Weights of a small GPT-style language model, trained from scratch on English Wikipedia.
Size: MLP 832 SwiGLU, vocabulary 2048, 16.2M parameters.
Architecture: RMSNorm before each block, rotary positions, no biases in attention or MLP, untied embeddings.
Each number is 128 + 32 x the weight over its row's rms, rounded and kept within 0 to 255. Layers, rows and columns count from 0. The size above them is the row's rms in percent of the matrix's.

# layer 2 attention output (transposed), 512x256, rms 0.137, rows 425-438, columns 0-255
size [108  95  94  95 104 103 105  99 102 103  95 103  93 101]
[[134 157 115 139  65 107 154 143 124 180 174 137 114 152 104 134  64  57  90 182 124 143 174 125 120  98 117  59  83 146 141 157  87 175 145 132  81 151 118 136 103 133 114 139 112 112 169 140 122 134 100 134 127 174 131 152  91 181 120  82 205 133 145 155 143 133 125 138 150  56 107 111 179 198 162 156 163 129 145 119  82 107 122 128 145 119 170 192 128 146  86 141 131 114 149  45 129 133 160  81 109 136  73 148  96 118 151 155  36 125 164 123 146 102  78 133 101  66 147  83 143 171 169 108 140 135 149 160 114 132 154 147 200 180  92 119 146  75 103  96 132 148 105 169 109 110 162 127 186 121  40 152 124  87 125  93 120 122  70 174 109 113 135 144 113 129 123  99  75 108 159 117 149 122 135 174 165 130 155 191 131 100 138 121 112 134 117 117 109 180 129 111  96 127 145 158 208 136 124 113 133 152 115  92 109 161 141 150 166 161 148 141  70 114 133  81  87 155 121  91 109  97 161  84 172  99 187 191 150 152 145 143 137 151 143 143 123 204 138 112 100 158 154 152 153 131 110 119 195 199 104 107 136  94 118 144]
 [ 95 107 116 152 125 108 146 188  63 179 112 119 142 104 124 103  98 200 136 140 106  84 137 117  76 150  94  98 122 177  82 152 149 112 175 129  83 149 122  85 151 129 165  96  94 130  96 116 124 122 176 143 120 125 121 136 114 100 120 136 149  86 145  94 127  63  95 153 169 122 105 123  54 154  48  14 156  72 136 124 140 125 153 114 169  80 110 108 133 100  62 134 140  67 141 129 100 118 149  86 125 135 133 121  55 145 154  97 103 117 160 159 150 144 117 137 169 103 144 139 138 114 121 148 109 154 105 151 163 143  97  92 172 150 135 135 106  75 132 133 123 140 102  95 118 108  76 107 151  61 147  82 131 120  81  72 148  98  99 143 169 169 149 123 110 103  43 128 145 194 111 169 159 131 123 122 149  88 137  97  91  82 110  87 148 193  93 168  82 141 123 190 112 134  62 143 107 152 143 110 123 118  63  75 101 138 128  90 157 171 197 122 101  52  78 152 136  89 109 139 101 104 162 128 112 156 128  53 165 127 104 139 114 165 125 128 140 125  93 154 179  93 113 113 154 108  85  94 130 114 113 150 126 112 131  67]
 [132 170 142 130 124  95  96 114 157 116 143 132 113 130 120 142  93 144  89 127 187 162 119  98 120 168 115 153 134 146 158 159  72 161 161 140 159 142 126 137 140 139 151 142 137 141  80 142 110 131 150 139  98 143 136  61 107 102 152  95 171 145 104 130 168 106 202  84 122 112 139 171 165 126 132 114 159 141  95 135 131  42 138 144 116 128 204 139 182 137 174 166 164 130  88 174 154  88 127 115 191 138 138 208 128 100 112 146 112 115  92 159 111 126 145 158  76 111  89  80 237 164 148 149 138 104 167 133  95  77  61  81 165 122 141 122 148 115 136 174 201  78 136  98 141 128 138 152  93 168 127  88 150 137  97 116 118 122 130 138  85 121 135 113 130  89 112 212 158 108 118 142 118 100 141 135 129  82 140  86 101  93 151 101 114 137  90  79  52 130 142 136 106 157 165 161  88 123 153 126 142 129 115 137  99 137 126 111 127  74  77 129 142 126 121 197  79 130 188 186 111 152 117 133  86 180 175  62 167  93 141 110  89 129   6 176 123 182  97  93  90 132 137 142 139 103 137 137 118 118 113 198 141 118 158 123]
 [175 137  83  69 148 103 149 152  93 169  71 174 156  91 140 137 122 163 140 153 149  75 134 142  88 212 120 186 146 140 131  61 129 152 148 155  91 169 135 168 124 101 157 125 162 126 162 139 140 126 106  96 122 171 104 132 181  96 154 136 139 150 104 154 101 179 153 153  96 163 122 114 177 167 137 138 122 122 134  99  97 126 114 131 159 109 144  80 119 117 165 168 141 102 175 160 162 130 159  94 146  89 127  84  60 196 167  67 188 115 163 131 115 128 109  95 106 100 111 144 166 131  95  73 138 128 177  97 119 154 104  77 135 165 135 176 186 105 184 154 177 142 152  61 141  82 106 162 141 122  76  49 148 126 110 112 154 195 101 157 100 115 128 104  85 191 160 162 175 140 131 150 159 104 153 155 110 128 119 105 107 115 109 160 107  46 130  96  78 157 131 101 142  99 162 175 143  94 135 120 136 131 134 165 121  81  88 122 171 150  90 112 141  80 126 113 156 173 138  80 159 122 106 159 123  81 138 129 168  88 136 138 183 148 128 144 154 152  96 112 134 136 112 132 149  34 137 134 166 139 112 156  75 202 123 177]
 [ 96 151 126 148 146 170 160 128  68  88 134 181  94 104 160 109 180 148 190 117 145 185 125  76 142 117 129 165 114 164 159 172 103  84 101 173 161  83 128 117 102 116 165 117 106  88  68 173 138 138  93  98 154 160 108  85 126 113 130 165 134 154 176  93 134 160 148 137 187  73 158  61 114 195  67 150 126 184  84 141 113  77 131  90 142 197 112 194  80 139  89 113 145 103 144  91  83 176 117 120 103  77 148 156 116 151 151 123 198 161 212 123 146  93 144 108 121 112 172 138 183  96  90 148  54 123 138 132 126 108 106 135 141  93 147  48  78 122 124  35  96 119 149  84 113  92 131 132 172 144  98  90 129 141 189 125 124 151  79 122 154 118  94 120 126 130 132 141 120  90 150 118  84 104 158 158 103 101 112 130 153 144 127 142 167 146 157 124 130  96 150 127 144 153  93 161 102  72  93 145 163  95 144 142 157 140 151 124 192 147 137 150 135 114 174 100  98 182 144 129 104 146 132 154 151 143 115 143 146 139 174 100 137 150 151 167 112 134 118  51 133  95 125 133 125 122  79 112  60 102 102 151 171 127  70 148]
 [223  97 140 145 121 118 143 163  92  95 133  71 136 157 157  77 126 122  77 102 123  91 111 153 137 142  67 125 137 133 128 141 117 116 134 125 156 172  78 120 133  73 145 118 108 140 115 115 113 131  93  98 137 133 172 133 113 127 161 103 189 107 202  81 113 150 144 146 130 124  68  80 155 153 142 119 156 165 139 149 121 135 128 151 152 168  65 161 114  90  94 126 169  80 139 139 164 105 158 181 134  83  98 118 130 137  84 111 148 163 164  84 100  96 167 149  75 126 133 166 120 152 162 118 116 149 141  79 183  96 112 126 115 148 111 124 136 156 104 141 121 100  85 128  86 105  87  68 152 138 113 128 119 107  63 103 126 122  94 135 132 172 119 107 180 154 122 111 177 157 113 112  78 130 140 142 139 164  85 122  93 157 114 180  69 173 107 156 112 158 109  84 123 121 124 101 105 135 103  91 134 194 213  41 143 199 133 167 134  95 106 164 141 133 116  74 168 110  95 213 104 161 106 179  93 205  99  91 200 153  99 156 134 135 140 137 133 127 148 149  80  61 146 137 182  96 101 190 112 184 104 155 112  93  96 113]
 [109  84 157 120 137 152 167 106 157 129 108 129  82 170 114 152 167 152 120 174 119 140 168 155 119 224 148  89  69 146 147 127 129 174 145 108 139 135 154  99 196 144 150 129 108 123 118  92 123 139 116 159 133  94  81  82 106 105 132 148  74  44 132 154 161 149 186  87 167  97 155 189 162 130 131 146 109 101 183 160 124  78 132 127  90 133 151  89 124  98  89  99 122 132 107 139 163 174 193 145 136 148 138 123 147 174 141 158 118 110 108  84 194 103 123 147 133  36  58 127 226 145 146 111 147  73  64  89 146 133 112 136 147 133  68 126 145 128  84 131 150  95 126 114 211 115 173 143 134 132 190  78 123 101 112 147 129 140 110 133 120 120 104 125 145 165 121 168 142  82 138 141 104 154 142  71 117  85 138 117  98 136 143 119 105  97  94 125  82  91 117 147 107  61  87 174  88 127 116 166 109 172 181 192 113 143 118 161 120 105 110 161 115 126 135 132 125  85 112 163 112 146 153 138 164  79 118  66 104 199 107 119 165 116 199 151 119 161  98 156 105  55 146 143 175 107 164 116 106 102 133 135 116 117 118 165]
 [171 120  90 142 103 121 151 133 116 161 201 197 125 121 155 111 136  87  91  93 156 113 183 142 205 160  97 123 154 120 158 147 151 112 144 135 130 148  86 133 137 134 161 142 146 142 101 172 103  68 110 120 128 150 118 216 150 124 146 140 154 109 117 145 167  86 132 201 143 127 170  86 120  41 102  94 148 123 134 153 109 118 120 161 170 157 145 189 115 148 108 146 141 180  94 138 123 122 174  96 110  85  82 142 145 134 109  69 136  98  95  91 148  98 149 183 189 157 159 154 106 191 117 100 124 108  80  80  81 128 124 164 159 172 178 139  93  63 139  98 148  89 138 179 151 125  83 141 167 116  74 101  70  59 140 119 136 120 157 129 121 114 124 161 122 156 116 123 157 115 130  69 154 170 127  46 117 136 148  81 133 116  93 120 135  96  83 123  98 108 104 123 160 116 140  69 145 145 138 125 119 142 151 220 122 154 121 118 138 113 170 115 102 141  66 124 136 217 177  92  85 131 143 151 128 194 112 104 142 180 124 118 150 148 145  68 171 161 133 124 175 170 118 138 101  94 112 131 151 158  79 120  97  91 171 125]
 [116 146  84 136 162 132 102 128 191 136 140 136 118 101 100 165 162  94 151 134 129 154  96 171 128 127 168  98 156 174 149 141 143 117  97  95 148 128  68 109 164 145 123 188 143 134 179  97  63 144 126  83 156 150 188 118 113 153 159 126 125 156 110 190 109 138 139 123  92 104 123  95 126 170 104 122 151 102 145 135  98 115 224 121 139 142 114 119  87 115  78 176 117  99 129 119 104 123 113  90 132 132 101 181 128 114 138 123  72 166 145 145 105 137 149 135 112 100  82 109  78 155  51  81  67  99 153 138 184  81 180 132 114 106 111 127 138 133 108 175 115 101 165 131  93 104  58 148 129 172 143 185 125 148 125 122 184  80 130 120  69 186 191 157 106  68 154 134 132 127 117 163 121 208 109 169 110 109 114 140 144 104 131 117 116 101 142 162  73 194 106 136 131 199 150 104 136 119 160 135 119 156 144 174 135 100 152 108  93 174 130 150 139 140 124 100 177 218 118 112  54 145 123  32 142  95 112  95 156 201 127 128  90 175 133  89 138 118 124 136 125 100  74 173 139 132 110  84 191 113 169 167 109 124 138  92]
 [123 150 115 128  74 147 170  28 148 153 175 149 130 133 138 101 112 134 123 137 156 150  66 142 144 107  87 139 124 119 154 148  83 134 102 174 119 122  72 103 154 182  81 125 134  88  82 189 103 137 153 170 108 112 162 167 113 108 131 114 108 143 153 136  88 123 133 104 110 174 126 103 126 131  80  96 229 118 160 137 128  85  61 129 106 156 148 115  82 117 146 171 115 168 170 161 185 159  97  83 125  89  97  95 117 154 126 118 106 154  70 181  95 137 122 174  78 157 132 101 134 116 110  73 123  92 138 135 111 150 168 127 108 147 149  86 140 144  79 113 121 134 142  89 120  76 139 144  75 183 123 147 173 150  88 135 178 143 107 147  97 130 159 174 130 171 143 102 161  89 118  91 140 150 138 120 176 131 109 107 169 143 101 174 113 108 212 172 141  94 108 148  71  87 154 121 159 142  86  21 132 129 119  91 171  93  66 185 152 124 115 117 117 118 165 113 159 150 170 177 113 108  80 123 106  70 153 130 138 173 109 167  81 102 100 114 139  75 126 132 156 165 140  91 141 146 155 182  77 171 121 134  86 180 121 119]
 [ 80 140 152 110 138 144 111 148 118 135  81 151  69 160  88  97 103 110 142  76 158 133 113  90  92 145 189 148 140 147  70 163 133 132 103 111  91 119 107  86 134 118 129  93 166 156 172 124  95 119 127  82  88  81 120 186 128 106 163 113 130 117 134 122 150  69 119  81 131  86 125 125  96  89 136 127 111 148  62  64 120 142 118 218 125 158 198 174 119 182 178 121 139  86  89 152 141  95 168  74 101 114  89 100 154  69 162 119 116 164 142 147 121 175  97 152  75 143 159  93 146  79 116 152 165 123 148 141 123 128 150 163  76 113 101  55  96  90 134  71 153 150 183 165 149 218 128 119 106 194 112  81  88 135 139 183  97 129 164 176  91 163 172  28 130 153  93  97  76 149 157  91 106 115  89 101 150 149 150 131 145 174 115 132 146 146 126 101 131 115 139 141  87 117 109  73 112  81 129 112 120 188 148  95 171  67 124 145 105 137  95 148 130 129 118 158 119 153 102 140 164 127 104 176  93 135 129 170 138 137 113 123 140  91 138 159  60 169 131  67 131 155 189 138 101 119 123 170 154 131 127 114 106 127 113 130]
 [131 120 119 101  81 108 142 128 104 157 151  87 184 140  75 134 158  95 120 161 155 104 128 145 131  73 139 112 127 124  76 193 149 139 112 117 105 117 142  99 141 143  90 115 179 137 138 139 157 129 135 153 146  97  74 157  71 100 154 157 123  87 100 109 119 148 122 140  99 133 132 176 163 114 111 122 102  94 136  96 153 131 143 117 117 157  93  55 147 125 119 157 132 148 195 133 147  81 143 135  61 182 107 124 168 160 141 136 132 122  98 101 137 119 140  72 154  51 156  98 142 117 102 124 120 110 154 138 136 155  75 103  86 159 152  79 174 111  58 130 211  82 164 113  85 196 130 116 127 141 187 148 109 112 110 189 177 114  96 128 136  84 145 152 125 139 121 150 143 166 161 155 139 223 143 112 102 149 175 103 162 115 163 157  79  98 110 138 165 138 126 124 132 144 121  94 153 101 134 119 119 131 172 130  83  80 135 120  38  91 155 120 152 186 163 117 120 100  84  81 126 122  46 220 133 174 165 180  70  90 154  78 101 142 137 169  51 101 105 139 158 131 121 143 155  92  84 124 154 139 121  65  96  86 153 138]
 [129 127  80 140 183 139 179  92  87 105 133 166 125 131 171 169 123 129 124 134 135  52 179 148 151 151 163 115 117 101  86 143  66  78 107 120  96 134 144 117 144 126  96 157  95 135 108  72 151 122 118 125  77  90 193 145 124 125  80 132 153 125 117 137 142 123 162 116 160 103 124 137 142 141 151 150  77  93 144 180  95 166 123 126 142 137 198 130 171 170 118 172 168  91  77 148 109 107 173  85 121 183 155 139 166 162 129 182 140  82 111  68 167 129 132 108 150 112 198 151  73 124 161 115  72  86 108 127 106  80 191 102 103 114 170 138 126 158 156 157 154 117 108 121 107 136  80 129  82 121  83  73 128 189 171 119 110 138 124 132 151 177  88 142  82 156 119 126 134 145 131 118  68 142 102  87 138 169 101  85 155 124 100 153 139 178 129 135  65  99 164 118  74 196 139 125 105 105  85 129 150 171 139 176  90 161 143 161 121 143 130 114 122 144 184 103 154 166 142 120 135 150 172 136  63 158 127 204 167 119 122 130 126  55 199 178 136 124  89 155  87 103 127 125 183 172 156 138 105  66 131 183 160 161 114 156]
 [143 160  91  91 114 110 182 142  91 127 112  98  98 158 123 105  99 176 179 146  91 121 124 129 128 127 105 146 185 149 197 144  81 140 127 147  96 117  73 143 124 166 158 122  86 151 185 169 111 147 111  37 104 154 169 158  94 176 147 161 142  52 132 115 172 111 140 102  47 151 182 176 140  57 129 208 116  99 160 148 145 142 151 170  79 191  96 126 175 145 120  82 102 164 126 131 105  80  79 119  68 122 121 126 127 123 148 178  67 136 150 155 112 106 126 102 137 140 112  73  99 139 109 154 178  91 123  92 144 138 159 119 180 105  93 129 140 123  59 138 134 101 104  92 155 128  96 154  86 139 168 189 122 118 182 155 122 126 140 144 110 175 148 145 139 148 119 158  97 105  70 115 175 153 152 171 111  54 152 105 143 122 172 159 107 119 100 190 117 117 139 154 136 137 103 111  75 152 127 115 138 113 108 125 165 110  86 103 192 109 117 128 116 104 134 105 144 132  96 146 140 149 135  84 144 147 124 126 144  49 125 134 111 123 136 149 167 187  53  75 110 129 115 101 178 145  88 125 134 221 162 125 133 121  90 127]]
# layer 2 attention value, 512x256, rms 0.154, rows 426-438, columns 0-255
size [111 108 110 128 119 124 116 119 136 116 124 105 116]
[[127  86 192 127 133  79 130 180 128 118 163 154 166  88 101 156 123 177 130 149 204 124 105 108 166 127 134  95 138 135  97  93 131 155 158  88 131 102 125  69 166  89 106 117 157 165 117 143 188 172 113 143 160 126 149 172 156 155  79 145 148 149  71 128 110 166  99 137 153 117  73 186  98 103 179 121 138 156  72 101 170 123 176 115 105 182 132 140 134 127 106 182 177 116  49 149 188 133 136 134 155  45 162 136 127 165  97 125  83 125 128 122 150 153 133 154  81 161 117 105 128 117 122 107 138  78 118 127  51 129 149  89  90 198 126 130 123  74 142  99  99 130 164 123 145  57 164 111 152 137  82 128 116 108  91 161  86 137 151 106 131  78  95 123 171 115 133  81  96 132 124  83 162  84 112 185 110 145 172 124 176 156 125 132 137 113 104  84 131  89 167  64  98  93 175  99 149 157 110 160 144  86 149 117 113 111 136 110  82 100  64 201 119 149 104 152 139  88 127 118 132 165 143 126  99 121 142 112 105 144 159 108 171 137 101 122 179 145 118 193 103  74 141 124 107 166 105 156 176  48 156 146 169 155 175  97]
 [139  83  79 176 143 198 127 101  54 131  63 108 114 112 188  84 107 120 124 115 144 140 107 127 161 138 112 196 107 134  74 118 157 131  88 111 119 166  98 150  86 124 176 108 148 111  77 124 121 185 116 156 163  88 145 144 139 151 119  78 108 102 114 178 188 128 218 159 132 116 140 108 151 168 110 178 132 136 111 140 126 154  87 124 173 141 208 105 169 245 130 125 153  90 121 189 105 144  69  82 140  88 100 124 163 114 170  92 139 125 161 114 124 170 127 135 169 106  98 148 167 132 130  70 149 111 169 152  62 117 144 184 129 121 125 110 123  99 185 141 103 162 121 158 134 124 166  87  97  81 117 100 106 127 132 126 160 127 145 136 102 150 164 148 100 111 153 119 185 120 135 134 138 165 119  92 162 136 124 111 118  68  88  89 159 113 113 135 155 109  92 139 139 117 135 174 106 192 130 143 105 133 126 221  86 136  88 166  59 139 149 158 138  86 101  96 121 141 120 103  84 195  99 158 129  89 144 128  98 133 115 155 115 139 136 176 125 174  84 134 177 156  99 103 136 180 119 100 105  95 178 132 170 158 149 102]
 [166 116 101 140 127 152  89  65 123 156 107 109 147 123 184 160 126 111 166 108 127 164 148  77 122 132 130 141 146  63  53 155 157  99 134 144 130 116 127 106  57 134 144  75 166 140  95 121 106  82 122 136 162 168 149 201 159 176 161 140  81  98 120 131 128 112 187 138 137  96 139 107 123 127 170 123 113 149 170 118  65 132  66 105 138 137 151  60 195 178 162 122 181 110 167 109 200  87 195 125 148 111 165 137 155 135 133  94 111 172 125  94 120  96 167 131  96 113 166 118 142 122 112 138 141 111 165 138 106 167 169  91 140 137 111 122 122 121 168 138 152  55 133 168 177 130 172 125 145 192 167 189  59 121 142 115 152 148 122 165 126 105  43 155 119 152 144 152 155  92 108  96  91 104 192 136 153 126  97  87 107  90 141  85 118 122 115 143 156  86 162 178 129 183  76 141 132 152 180 101 108 105 159 116 162 145 188 138  86 135  89 157 128 182  83 128 120 121  87  65  93 128 116 169 171  70 136 143 134 201  98 178 102 177 116  89 155 133 121 107 110 138 141 105 139 121 141 146 151  94  69 141 167 115 115 119]
 [148 192 119 160 167 114  62 130 147 129 124 103  99 184 152 143  90  87 142 142  84  69  90 107 132 119 121 139 176 122 107  77 105 109 177 138 179 156 120 110 123 136 170 155  86  81  58 102  99 137 125 159  90  92 150 110 108 120 107 148 102  93 111 145 125 116  86 148 106 193  96  95 149  77 130  67 129 152  77 146  95 140  83  99 137 123  67 165 134 156 148 114 109 105  78 100 197 137 123 174 148 171 196 125 122  92 154 131 126 140 101 119 120  84 171 145 197 115 115 115 128 153 128  64  79 111 135 135 133 144 134 132  89  98 106 120 143 145  94 121 184 160 165 115  51 102 172 169 164 157 131 118 139 104 119 202  88  83 148  76 144 108  95 130 134 138 157 110 173 173 116 130 130  99 103 141 121  60 138  93 124 133 100 199 122 124  71 142 104  82 181 151 152  71 135 117 133  93 174 114 102  95  59 168 124 107 186 119 143 131 109  95  93 168 168 110 140 147  79 150 189 177  99  80 118 128 187 128  86 119 147 113  89 170 109 175 149 108 108  91 124  90 120 127 112 152  99 119 165  90 163 117 144 124 168 182]
 [ 96 167  88 172 131  99 103 146 180 167  62 125 138 138 137 148  85 106 152 137 121 114  92 170 147 117 125 111 185  67  79 105 161  98  76 129  86  78 156 132 139 146 133 147 154 133 172  99 120  96 104 205 129 138 124 140 156 215 176  98 109 168 148 102 118 144 131 171 187 171  86 151  80 123 132 149  92 148 107 128 158 124 164 133 123 119  83 122 156 114 129 155 128 180 105  96  81 148 105 111 154 120  90 121 155 101 155 177 118 117  87 115 140 120 139 152 160  75  73 141 123 150 107 106 210  87 115 100 138 163 123 118 156 116 147  95  56 134 112 152 107 108 226 158 166 145 134  66 138 112 116 144  59 185 144 130  89 174 167 156 108  86 147  81 164  95 135 152  98 147 105 154 144  91 150 125 115 145 108 135 123 163 117 132 142 106 119 167 151  94 194  57 141 100 209 101  94 166 100 146  84  60 142  94 177 103  69 128 110 146  95 110 140 163 113 123 169 156 171 104 160 136 185  73 156  93 165 146 190 142 109 124 122  82 123 110 159 104 106 141  99 141 107 122  85 110 127 119 124 117 104 101 109 174 113 174]
 [191  74 139 139 138 138  93 118 135 168  82 103 189 128 147 140 151 132 134 163 114  83  93 170 101  88 125 135 102 133 151 150 191 113 125 145 126 130 176 119 133  89 122 111 133 126 107  90 143 138 128 205 104 137 153 143 136 153 179 144 118 117 158 128 141 113 141 195  66 153  82 133 123 148 108 159 103 150 153  90 154 161 120 176  88 129 128 109 110 197 101 170 203  27  92 104 113 103  52 163 169 123 111  78 165  88 145  53 190 131 119 159  95 131 113 148 128 189 170 157 133 102 148 109 122 114 114 147  78 150 155  92  28 108 152 157 135 123 178 104  97 144 114 158  95 112  83 163  93 120 131  64 169 124  97 139 117 132 184 143 161 156 126  87  72 137  94  70 170 144 143  95  94 138 171 124 132  98 138 162  94  49 118 127 102 113 110 128 117  85 101 132 165 134 166 107 142  88 118 109 143  71 175 113 103 180 148 144 134 112 133 203  81  89 177 122 103 138 132 103 125 152 158 131 172 120 109 119 132 165  93 100 191  97 110 102 149 135 145  49  83 141 136 135 139 106 121 166 132 124 154 128 145 142 155 105]
 [ 86  97 135 130 137 140 155 121 125 109  83  81  52 102 107 154 173 129 147 115  82 122 169  79 129 116 145 191  84 132 173 100 144  86 175 125 191 178 214 138 130 155 145 116 159 173 148  71 163 127 144 164  61 149 119 123 178 124 158 166  63 167 108 117 121  87 149 148 116 101 102 163 114 122 154  97 149 111 162 131  99 126 218  65  36 120 116  73 109  81 162 156 140 179 117  53  86  77  91 112 127  93 128 118 105 132  84 137 158 159 138 126 131 139 167 109 107 104 139 145  88 104 108 153  88 152 107 119 107 104 168  74 127  92  83 176  97 119  71 101 119  47 133 110 190 177 158 151 105 146 107 212 132 179  95  76 143 138 121 111  68 110 143  76 116 125  99 107 112 175 101 125 102 124  90 154 135 165 119  70 119 109 118 154 148 132  96 157 134 113 168 122 124 144  92 124 119 140 138 150  79 124 131 134 131 113  87 114  94 156  77 160 147 161 110 160 113 132 134 136 148 140 149  67 138 140 158 131 128  97 150  94 132 114 129  79 135 148 149  95 138 115  88  86 124  92 125 105 129 112 191 121 173 156 182 119]
 [137 146 154 100 154  97 127  89  75 194 140 121 154 151 140 157 160 157  96 101  79 129 198 134  95  64 111 109  70 116  97 170 139 120 105 143 124 165 148 170 125  73  77 123 124  57 158 153 174 162 124 137  92 148 136 184  57 127 152 154 115 192 110 146  89  92 141 164 131 130 145 176 138  24 141 151 161 171 107 145 135 108  93 105 149 159 166  91 101  88 106 161 133 131 165 159  53 140 122 104 121 109  98 117 120 178  55 115 120 175 169  86 135 112 147 165 135 162  86 135 123 136  90 120 193 148 135 164 101 176 165 135 144 145  96 135 147 132 132 107 142 151 140 112 152 110  96 128 107 109 126 123 136 108 120 141  50 166 103 163 135 147  69  69 168 161 135 120 140 111 126 126 170 169 133 125 150 147 101 144 127 162 149 122 144 189 154 102 101 150 147 132 213 124 144 168 199 186 141 125 128 122 107 111 170 133 134  89  68 135 106 110 148 118 170 113 124  69 178 146 139 145 183 135 119 166 165 114 143  84 163 137 143 114 113  95  93 174 170 133 164 141 185 104  86 117 123 101 150 178 138 103 102 198  68  91]
 [ 74 134  61 142 113 113 138 131 126 186  55  86 123 145 129 121 137 184 183  76 101 168  85  86  58 141 103 135 166  52 116 157 121 101  96 133 137 153 136 157 130 105 138  54  95 103 163 156 109 110 182 109 151 167 154 120 115 102 198 103 120 114  43 165 110 180 122 110 142 101 134 106 166  87  88 106  94 180 194 135 184 145  90 122 128 138 141 123 132 142 142 155 137 151 144 139 149 135  97  91  46 178  75 124 136  91 141 150 120 185 105 107 128 135  95 102 135 129 131 144 175 115 113  56 109  85 183 115 129 117  76 166 169 176 119 133  79 124 136  78 159 145 139 112  83 134  80 113  96 164 131 109 131 149 167 102 120 103  66 141 146 127  91 155 110  93 138 153 166 120 109 149 119 117 107 131 140 148 107 120 150 114 130  91  98  61 161 103 153 196 172 109 141 170 130 135 152 117  70 110  93 137 106  87 173 116 166  86 103 131 145 118 164 104 145 116 197 143 108  99 210 131  98 179 104 132  83 114 135 137 118 133 109 165 151 130 177 141 137  98 135 153 140 167  86 148 152 107 106 171 174 161  62  86  99 124]
 [110 181 114 116 125 157 132 114 137  85 129 129 114 157 109 119 114 169 164 143 127 100 118 111 177 170 117 132 143 130 161 182 100 137 148 152 163 124 155 170 127 158  84 115 115 135  99 152 121  99 119 121 207 154 132 106  81 103  72 116 120  63 135 130 104 152 161 127 116 137 122 102  90 164  83 156  83 127 171 169 139 142 176  85 105 116 105  68 121 176  85  87 144 134 145 110 116 136 113 123  98 185 130 110 166  88 130  89  81 113 152 118  83 120  95  97 154  72 120  79 149 114 132 127 156 103 152 108 121  92  90 139 113 150 142 112 210  75 122 127 163 190 109 105  67 141 103 175 104  77  76 143 145 160 109 101 237 164 101  73  86 122 135 182 137 120 114  89  64 109 138 144 155 187 149 134 196 122 134 118 107 134 114 209 155  94  82  77 138 113 153  69  68  92  96 112 199 143 134 111  91 161 120 164 109 154 119 132 188 183 171  94 130  85 152  82  96 132 104 136 117 102  85  87 145 137 121 114  91  84  78 181  87 132  90 154 171  93 135 132 152 136  95  95 145 105 106 134 132 151  99 132  80 115 112 185]
 [110 119  78  69 125 101 136 107 115 138  92 150  67 101  90 141  84 103 186 100 114 131 177  96 135 160 126 120 116 100 146 134 131 106 117 125 104 117  67  97 123 144 147  80 147  86 155  73 172  89 156 127 179 140 171 151 135  63 130 122 133  46 170 121 112 151 128  79 142 166  87 123  81 110 128 105 119  66 209 126 139 125 161 163 159 104 153 164 109 158 135  63 147  80 108 146 125  98  78 137 210 124 155  49 107 116 148 133 125 128 138 128  95 190  69 124 128 125 127 174 138 136 117 129 135 157 180 146 160 173 124 120  68 127 152 154 131 171 107 143  85 158  93  79  52 160 136 152 106  91 111 130 175 221 160 146 119 151 149 155 140 140 119 148 101 165 172 120 123 151 121 169 166 198 145 107  90 146  84 130 166 133 158 123 125 116 157 113  38 119 101 105 153 150 104 146 154 121 100 106 123 172 109 123 155 168 145 141 152 125 114 157 140 129 127  51 163 153 147 127 166 130 122 152 153  65  75 101 174 208 108 164 101 163 197 140 139 157 166 119 133 124 123 124 114 155 160 130 132 155  79 131  88 116 143 159]
 [178 128 136 114 115 121  91 115  97 110 158 157 146 142 139  98 142  83 100 158 116 140 140  97 163 143 154 139 137 170  88  77 132 165 129 151 103 133 117 150 146  85 110 136  35 154 125 165  72 164  88 137 125 144 117  99 161 128 136 121 116 172 128 132 123 133  62  99 178 195 198 129 164 151  85 103 151  74 126 107 107  91 180  97  62 137 176  85 141 113  59 163 135  82  63  74  52 115 138 147 169 165 141 121 125 110 124 134 144 138 109 129  98 135 167  99 125 105 132 151 146 140 116 144 164 175  95 160 113 154 116  79 121 154 142 137 106 119 130 157 127 113 127 115 132  88 102 215 126 163 124  72 114 108  99 112 157 200 160 110  86  91 159 114 127 160 143 159 168 169 117 106 155 111 153 125 170 116 133  77  80 146 141 133  95 129 110 144  76 124 120 122 131  65 128 107  77  69 146 172  79 104 122 113 126 209 164 160 146 189 148 140 120  75 121  99  94 176 125 102  99 129 130 146 183  68 161 104  97 155  56 128 115 156   9 124 141 127  70 166 157 146  83 122 152 118 107 107 138  99 132 127 163 145 154 148]
 [106 115 138 111 140 133 144 103 125 103 130 143  57 129 141 147 115 122 153 128 132  91 150 168 155 122 114 141 153 114 217 115 115 105 140  76 128 118 187 112  92 132 137 110 140 110 205 114 112 100 133 105 130 127 141 125 104 103 192 138 132 152  90 136 153 113 126  88 153 112 177  83 117 133  56 159  71 140  70 159 137 110  85 107 130 109 126 180 177 140  65 156  72 125 147 134 213 145 104 164 122 128 167 123 137 168 131 147 135 161  87  85 135 159 107 212  99 113 112 164 112  96 158 160 135 145 167 156  40  77 114 107  83 135 117 138 164 131 149 111 151 120  84 116 144  93 138  95 173 105 227 141 116 162 181 152 124  57 137 116 139 116 129 155 126 161 169 108 125 101 110 112  96 145 144 124 192 147 115 181 162 128  83 126 141 144 127 102 102 176 171 157 158  95 127 118 171 142 107 117 110  88 127  79  70 177 122 145 151 189 132  95  93 122 118 128 156  98 118 175 143 111 154 151 161 144 180 125 135 148 113 124 142 156 186  74 135 133 143  50 120  94 108  18  80 164 163  95 169 121  98  68 147 158 108 133]]